Weights of a small GPT-style language model, trained from scratch on English Wikipedia.
Size: 13 layers, width 64, 2 heads of 32, MLP 64 SwiGLU, vocabulary 1024, 0.491M parameters.
Training: a variant of Adam for these matrices, 5202 steps.
Each number is 128 + 24 x the weight over its row's rms, rounded and kept within 0 to 255. Layers, rows and columns count from 0. The size above them is the row's rms in percent of the matrix's.

# layer 5 attention output, 64x64, rms 0.147, rows 0-63, columns 0-63
size [124  92  97 101 104  97  92 109 111  90 132 111  74 104  87  95  99  99 106 101  86 104 113 114  87  95  93  95 100  91 106  98  90 112 108 104  98  69 110 100 101 104  96  95  93 100 101 107  92 102  99 106 104  88  90 122  96  99  97  88 104 106  91  91]
[[113  94 151 122  74 100 159  91 105 141 166 147 116 135 185 175 100 114 109 140 124 104 144 126  93 175 135 108 130 138  96 126 162 124 114 119 132  80 126 144 104 127 149 137 137 137 124 103 142 131 154 146 149  89 154 113 121 123 112 150 126 149  81 137]
 [141 127 138 118 134 110  94 119 145 142 125 158 158 111 120 141 131 103 128 184 183 157 116 137  85 137 165 148  93 101 132  90 104 119 155 119  78 124 125 122 134 132 117 131 112 150 126 151 130 156 176 103 113 138 143 140  81 141  77 164 135 140 150 115]
 [149 143 126 136 144 107  90 116 132 137 156 119 145  82 127 112  98 117 144 149 143 136 160 107 118 104 160 139  82  95 144  93 128  90  92 162  53 158 143 136 105 121 122 105 105 123 134 155  95 135 147 155 110 119 118 114  82 151 157 146 131 115 131 118]
 [110 143 118 113 125 107 142 129 120 112 168 140 113 131 147 126  99 150 113 130 152 137 138 122 124  97 119 141 147 136 127 132  83 189 118 112 105  63 206 110 134 117 112 106  99 133 136 143 120 128  86 160 109  91 163 162  99 100 145 121 132 114 125 118]
 [145 107 155 115 130 142 106 129 139 103 124 130 164 130 151 146 134 100 151 146 136 134 125 136 164 121 110 110 124 138  97 111  93  80 162 144 113 134 162 130 115 149 116  98 128 116 149  81 161 129 125 106 105 160 156 103 160 178 127 144  57 164 160 132]
 [119  90 138 128 102 138 129 128  84 129 132 111 100 127 163 160  93 143 103 186 107 177 120 112 138 133 129 162 173 134 125 137 129 136 131 118 116 129 128 124 117 147 150 122  83 116 161 176 140 146 126 152 154 135 110 108 164 175 172 112 120 130  86 116]
 [159 115 112 157 121 119 143 143 154 118 188 104  96 144 138 139  96 111  76 150  87 121 146 137 110 120 148 102 122  98 151 106 107 122 140 142 117  95 180 131 157 137 135 124 106 126 128 183 137  89 145 188 127 147 129 110 158 133 149 115 128 147 118 119]
 [149 111 161 141 123 185 130 192 101 138 142 122 115 156 133 155 104 135 157 102 132  96  61 133 148 151 149 124 147 133 157 135 110 139  83 156 138 114 137 132 126 107 113  96 156 154 145 170 144 144 109 172 140 109 137 130 155 118 120 131 144 102 120 146]
 [118 101  94 158 146  76 113 156 145 130 122 150 123 123 149 129 101 194 153 152  85 124 170 149 110 139 112 153 119 156 164 132 131 116  97  97  90 136 128 112 108 140 108  79 105 117 109 123 126 121 101 155 146 110 141 109 139 125 150  95 145 101  97 136]
 [132  95 113 132  87 116 149 183  77 160 151 114 153 147 103 149 135 119 143 106 164 159 141 137 104 132  94 127 120 113 119  86 102  69 146 124 141 158 119 173 164 140 117 155 129 114 124 110 104  93 136 127 104 127 134 148 118 123 170 141 125 133  95 120]
 [102 174 157 117 157 170  89 129 122 110 140 116 146 138 136  85 137  88 141 149 145 143 103  87 169 104 142 121 114 112 150 185 140 104 146 108 132 130  92 114 119 112 154  61 103 124 150 148 133 141 142 105 130 148 145 149 134 113 142 140 148 142 107 152]
 [143 102 125 127 115 175 145 134 144  93 144 142 146 155  75 148  83 128 101 139 103 142  89 153  70  93 149 133 132 129 120 107 115 169  89 123 150 106  97 115 111  70 107 126 129 123 119 125 119  92 157 121 160 140 134 123 107 146 114 138 119 152 112 109]
 [188 114 131  85  99 124 141  81 128  95  99 120 129 139 122 117  99  99 138 136 134 167 111 138 141 154  95 143  98 130 107 138 151 126 156 128 114 106 130 132 121 161 105 159 140 163 161 121 118  98 127 103 102  74 133 156 139 132  94 181 132 158 118 124]
 [ 93 133 111 142 140 127 114  95 142 127 133 112 150 120 122  98 127 153 127 119 142 130 113 103 139  88 160 114  74 136 121 104  66 146 169 154 140 109 109 121 131 172 176 125 112 130 102 162 131 146 160 118  95  69 134  93 130 132 137 126 113  84 140 123]
 [130 121 101 138 140 115 159 152 101 127  90 140  89 147 119 160 105 145 149 157 125 111 122 137 118 139 166 105 139  92 173 139  60 125 139 138 154 121 121  94 123 109 155 122 147 135 150 141 150  96 167 120 100 152 103  94 173 161 102 155 122 136 150 110]
 [146  97  97 133 119 120 148 175  83 104  76 137 150 125 138 115 137  87  75 128 123 141 101 123 101 134 125 141  82 158 101 157 113 129 109 114 109 115 132 100 157 172 125 138  93 161 156 119 154 104 131 103 101 146 114 129 106 118 132 127 157  90 131 147]
 [111 141 148 158 130 138 160 158 125 150 110 156 173 168 106 126 184 159 173 118 137 121  89 175 121 148 151 131 136 151 148 138 123 129 103 122 105 136 117 121 146 138 155 115 130 159 137 151 108 154  80 139 128 114 157 129  99 146 133  81 163 116 140 166]
 [176 127  77 136 130 116 114 137 112 169 155 126 111 140 102 112  81 123 150 100 139 127 134 142 109 171  76 171 114 155 119 149 109 168 132 148 132 150 134 129 100 120 115 114 129 101 129 145  91 163  99 128 142 104 118 150 137 149 181 157 150 110 130 108]
 [120 128 155 116 127 152 131  97 127 130 130 179 103 110 139 143 153 159 159 104 113 179  73 132 121 124 125 140 123 135 127 166 132 130 102 100 125 116 163 119 127 113 118 113  89 133 144 162 153 126  61  98 177 173 131 162 105 118 121 138 151 131 116 111]
 [ 97 136  75 185 102  83 139 115 147 108  86 111 126 102 151 158 107 137  95 103 156 163 172 136 178 157 130 111 143 138 133 112  96 142 126 153 129 125 129 125  97 129 166 111 125 133 112 131 138 155 106 124 171 104 129  95 127 112 141 155 136 132 112 143]
 [133 113 138 154 157 110 100 163 168 173 123 109  93  96 113 120 120 129 190 130 125 131 107 135 100 129 140 138 108 138 116 113 112 139  95 165 134 146  92 140 160 134 139 140 158 155 142 106 124 104 121 145 108 125 177 141 133 132 160 136 153  71 173 105]
 [120 143 133 130 109  99 181 131 137  92 117  83 102 114  96 101 139 125 145 121 155 115  85 133 112 133 165 131 124 115  93 145 154 140 123 144 138 161 125 142  94 115 109 146 133 104  80 137  66 104 143 109 134 113 109 138 140 117 137  91 139 150  91  75]
 [143 130 112 122 118 136 159 116 152 129 131 169 114 159 176 143 157 130 138 146 106 105 146 109  98 134 125 154 171 113 122  94 114 116 140 128 130 132 107 133 166 163  89  98 143 144 138 152 118 124 115 146 138  80 146 167 167 139 131 130 149 194 179 133]
 [165 136 132 163  88 129 132 149 123 134 117 170  93 121 115 131 107  94  70 146 114 112 128 116 140 135 133 122 107 159 128 162 128  91  94  71 186 136 107  94  99 142 120 101 135 136 143 127 144  97 146 103 163 157 100 165 136 127 122 125 142 122 142 145]
 [124 139 170 126 130 174  95 111 129 153 119 127 113 163 108 133 104 157 164 149 105 163 130 161  92 172 119 114 136 113 134 128 131 126 159 113 145 145  94 140 120 122 134 112 154 116 131 131 125 114 140 138 152 147 143 184 122 125 184 188 159 113 143  87]
 [ 94 180 119 119 165 153 134 115 123 110 119  88 116 125 164  86  99 134 168 126 141 167 135 128 124 119 124 145 162  96 112 129 192 118 159 133  94 132 135 118 116 122 147 132 136 134 133 149 137 125 177 102 132 173 101  91 122 112 110  95 154 114 137 156]
 [127 138 143 109 126 148 146 114 141 138 114 161 160 183 120 125 103 118 145  81 174  92  88 136 117 155 124 110 127  99 141 110 148 134 152 128 137 172 121 116 167 153 102 112 106 120 146 122 113 103  88 112 127 126 163  83  96 169 126 131 143 173 151 114]
 [125 133 141 138 118 136 116 107 129 161 128 117 136 123 136 125 126 133  81 174 123 107 112 106 107 147 136 132 122  95 185 118 164 145 170 156 137 116 112 120 157 105 173 132 135 130 149  81  89  79 113 114  73  97 119 119 120 137 180 144 118 136 144 156]
 [126 132 141  87  99 108 119 145 128 150 119  97 134 106 106 123 153 138 125 160 150  97 157 127 155 127 107 159 129 108 132 152  76 122 130 114  83 144 112 106 108 127 120 127 118 173 124  99 102 103 100 132 127  84 193 132 125  65 127  98 119 126 100 110]
 [140 124 134 119 155  81 159 152 124 147 118  79 114 131 130 138 139 127 128 152 105 128 128 139 132 104 114  86  84 145 101 165 122 126 186 149 132  90 103 155 129 108 119 111 157 118  87 149 100 164 145 154 130 125 140 119 143 116 131 115  88 185 157 102]
 [175 145 180 162 108 127 140 131 108 123 116 123  93 124 158 142 137 108 105 119 134 143 155 141 107 125 175 165 119  85 116 122 146 126 135 145 170 157 103 153 108 130 115 170 132 144 109 161 142 110 114 149 164 137 106 159 103 109 183 109 150 157 145 133]
 [144 136 133  94 138 114 126 116 152 167 137 152 109 100 163 108 171 125 133  94 161 114 149 154 169 130 162  98 121  94 139 105 120 144  98 123 144 123 147 126 143 179 163  90 134 119 135 167 134  73 139 123 112 138 113 108 116 164 121 120 161  91 157 128]
 [165 143  71 163 128 138 135 134 121  85 124 136 168 145 143  96 123 112 142 153 166 133 145 108 127 140 116 129 119 127 147 146 146  98  78 120 128 101 144 106  45 115 145 150 111 132 121 107 115 150 153 139 130 140 155 128 109 144 144 151 133 110 152  75]
 [ 97 133 164 133 132 142  93 136 153 111  88 107 114 120 110 115 126 148 145 138  98 152 118 109 155 146 166 116 115 125  74 116  81 105 125 124 119  96 103 117 149 113 110  80 138 139 126 133 129 153 105  70 110  75 171 158 107 109 108 140 115 140 113 144]
 [106  75 148 108  92 104  96 117 112 135 174 108 116 122 116 171 138 138 159 141 120 124 159  72 150 141 153  75 158 101 152  98 113 126 130 132 117 158 129 136  92 139 145 137 142 165 119 112 120  80 128 125 152 100 133 126 133 147 130 109 150 149 164 137]
 [157 171 123  78 148 150 118 137  93 149 106 150 138  92 127 112 136 109 152 160 125 106 133 172  78 120 121  79 113 129  98 114 131 146 138  86 113 156 104 164 139 126 124 140 137 156 107 140 135 113 111 165 137  96 104 145 133 154 123 170  90 102 118 117]
 [122 108 133 131  83 138 113 128  84 138  78 139  92 140 165 171 118 116 146 102 141 143 147 153 125 117 145  96 142 123 112 123 104 114  83 132 109 115  94 124 160 107 134 105 107 182 127 113 108 115 159  94 162 135 160 168 170 141  98 109 140 123 129 118]
 [ 83 142 147 124 129 103 141  98 133 109 134  91 116 163 151 175 120 175  99 116 117  97 102 107 104 133 158 133 137 146 145 147 140 144 166 183 127 138 126 150 104  63  93 127 146 140 148 138 143 119 117 122 101 133 139 172 115 131 160 123 158 154 130 133]
 [111 118 148 128 114 115 128 184  98 113 164 165 121 138 111 152 117 125  99 101  90 155 149 134 137 136  89 121 134 138 184 133 163  91 138  76 158 114  94 126 154 103  98  96 129 115 120 182 138 132 102 143 138 141 131 128 130 127 142 165 132 151 104 107]
 [114 128 160 143 143 127 124 117 128 135 133 152 113 193  87 106 136 123 183 161 122 145 133 121 165  83 151 119 146  97 137 129 111 161 133 142 106 124 132  91  92 126 102  98  94 165 145 154 147 104 129 107  95 148  95 147 135 170 134 139 132 154 142 155]
 [ 67 121 151 141 130 108  91 125 136 102 115 127 118 104 140 142 165  96 151 142 153  84 127 146  91  83 133 167 116 102 136 158 134 158 145 135 134 123 131 142 109 122 133 127  96 116 144 126 152 102 141 112  80  97 129 155  94  84 134 117 164 160  89 135]
 [141 159 123  86 146 151 146 112 136 149 112  90 141 111 121 103 149 152 134 159 127 117 191 130 130 119 101 187  96 124 138 157 141 138 134 122 108 132 174 147 130 107 164 129 123 101  96 129 136 113 150 138 147 187 115 191 146 135 145 111 118 127 142 130]
 [101 102 141 113 128 138 117 123 143 104 126 125 128 140 124 146 158 150 112 134 145 125  98 141  91 108  74 129 167 130 160 111 119 127 121 119 155 111  94 108 113 131 104 146 109 153 156 178 150  66  95 131 164 138  97 120 162  97 139  74 138 108 116  94]
 [107 179 158 137 166 139 116 111 148  99 144 103 175  96 121  87 117 134 139 160 110 130 107 131 122 149 135 116 123 110 148 169 164  95 118 115 139 102  81 116 113 162 128  99 142 135 144 139  96  90 125 112 176 121 107  98 133 168 146 120 154 138 110 144]
 [134 124 146 146 152 120 103 143 171 151 156 119 123 108 130  99 121 156 136  95 117  73 138 140 112 117  88 134 111 106 149 177 172 123 160 131 178 185 110 140 135 155 117 108 107 114 136 150 121 149  97 108 133 144 166 107  94 134 110  95 126 129 108 149]
 [120 126 158 122 108 114 110 127 123 119 119 157 121 112 210 131  82 114 132 125 111 142 134 149 117 123 182 104 113 131  74 102 131 117 136 139 122 153 103 142 100  94 140 138 134 163 135 166 115 135 124 143 105 184  99 154 148 155 131 170 142 121 139 142]
 [114 123 116 114 125 132 146 150 110 124 106  95 137 114 107 140 148 159 143 141 116 153  88 143 154  64  95 137 109 164 148 140 139 117 120 105 107 152 142 104 129 114 138 146 137 126 164 157 153  74 184 104 118 149  88 114 124 102 156 166 147  97 120 155]
 [106 128 121 139 158 142 146 107 115 128 143 151 133 191 120  99 112 125 133 103 141 126 133  97 134 121 118 171  99 129 134 164 153 109 100 128 131 109 157 108 108 164 142  73  90 128 143 146  80 150 159  70 110 133  99 140 133  89 121 114 143 128 126 167]
 [147 128 176 136 145 157  98 148 106 103 149 102 103 123 127  88 163 137 155 148 148 122 146 155 107  55 116  94 130 111  86 137 136 118 165 144 100 110 154 144 139 106 134 162 113 150 110 161 128 111 126 157 111 111 154 115 105  88 139 122 137 141  95 119]
 [ 82 132 168 154 154 131 117 119 117 163 127 132 112 116 124 125 131 100 168  91  95 138 165 113 108 150 124 118 149 130 109 150 103 128 158 111 107  83 105  93 138 136 186  99 119 162 157 115 105 113 119  87 163 119 139 112 136 106 104 169 140 139 138 161]
 [164  73  87 106 115 130 136  93 125  97 138 134 103 144 181 150  88 109 147 138 106 118 114 110 116 156  92  97 143 150 144 115 109 120 142 135 105 136 104 112 166 107  80 100 118 109 148 129 129 139 142 131 111 131  94 115 146  83  96 112 101  90 134 131]
 [108 155 127 143 116 110 122  95 129  85 154 108 110 145 126 117 165 132 118 132 118 128 149 104 111 127 163 105 138 148 147 128  93 123 133 112  93 142 113  79 142 119 124  70 112 130 186 108 140 142 153 156  64 140 132 146 110 111 137  81 148 102 163 134]
 [128 114 132 105  91 134 134 115 111 148 127 117 134 110 100 131 130  86 149 165 119 134 144 128 108 147 149 105 144 118 118  92 146 106 162 133 146 205 119 143 139 108 144 152 104 174 138 105  93 106 136 119 137 157 154 165 120 111  97 189 107 147  96 140]
 [126 158 113 173 127 107 136  79 123 117 120 135 131 158 101  98 119 162 132 128 132 116 159  82  95 163 114 121 101 159 119 111 132 185 117 113 117 132 138 117 110 170 112 145 160 123  91 117 110 122 128 113 145 169  82 101 146 126 131 154 109 178 139 104]
 [128 124 104 147 100 146 158  99  84 152 162  87 108 147  77 116 115 153 103 126 123 117 112 119 111 119 112 131 126 120 151 112  82  93 126 107 192 102 145 113 136 112 154 140 113 142 156 143 150 134 168 138 128 147 112 141 128 182 144 117 176 130 116 148]
 [155  87 118 135  90 105 141 135 134 111 141 130 128 117 147 167  97 126 133 103 153 128 150 135 126 129  87 114 158 182 164 123 145 126 112 157 175 116 167 156 107  97 105 143 153  96 146 126 112  96 156 140  88 119 148 129  81 126 109 160 116 107 146  98]
 [165 110 137 115 146 103 133 154 110 166 124 114 117 155 159 158 146 136  89  86 122 123 123 132 108 134 116 135 149 126 171 144 173 145 104  96 110  91  82 106 126 134 141  92 121 139 163 117 121 129  75 117 134 165  99 143 151 152 115 103 159 140  90 149]
 [101 166 130  90 143 106 174 149 146 155 152 132 179  98 142 102 105 153 149 109 108 157 144 133  93 140 132 142 119  84 163 143 123 148 118 119 164 124 146 138 132  85 171 130 133 124 133 125 125 129  88 114 123 141 147 109 137 119 154 116 151 177 101 172]
 [105 127 145 169 107 130 131 123 109 163 110 100 119 143 158 135  99 129 118 146 159 129 123 101  85 120  71 104 145 155 117 154 135 187 141 165 129 135 158 104 126  97 103 126 138 134 168 135  83  98 158 105 135 138 105 151 120 115  90 128 150 153 145 157]
 [141 117 158 131 173 144 150 127 138  89 110  95 145 147 121 172 119 178 130 129 112 125 151 107 136 111 121 112 145 147  84 148 127 135 110  89  97 119 136 143  55 103  97 125 147 100  94 122 135 134  95 139 168 137 123 132 123 122 121 136 152 157  83 151]
 [155 140 114 113 128 127  77 111 126 125 129 149 136 137 176 118 109 132 129  92 152  92 128  85 116 120 159  88  91  97 141 169 143 148 122  92 134 115 133 105 140 149 104 124 109 136 162 161 113  98 131 105 116 159  80 138 114 122 167 107 149 151  88 154]
 [142 143 129  90 145  81 138 167 147 135 135 106 139 133 161  80 127 103 116 106 129 119 117  88  87 122 142 101 123  87 151 110 169 158 127 155 128 132 115 102 119 162 120 139  81 158 123 126 176 144 167 120 145 103 106 170 148 123  98 123 114 113 113 119]
 [155 127 106 159 126 154 155 182 138 149 125 140 117 104 176 144  88  86 151 144 121 150 127  87 182 106 102 138 146 147  99 107 123 130 174 145 135 105 145 137 163 112 162 131 162 100 109 102 102 125 129 135 128 158 135 164 129 108 113 127 114  99 118 127]
 [153  92  90  92  97 121 159 122 101 112 150 103 120 120 138 157 122 103 126 171 153  95 128 123 114 179 104 134 131 124 176 130  99 108 131 146 151 155 119 125  92 130 150 136 124 150 132 155  96 128 107 146 162 100 116 113 176 158 117 140  85 122  97 101]]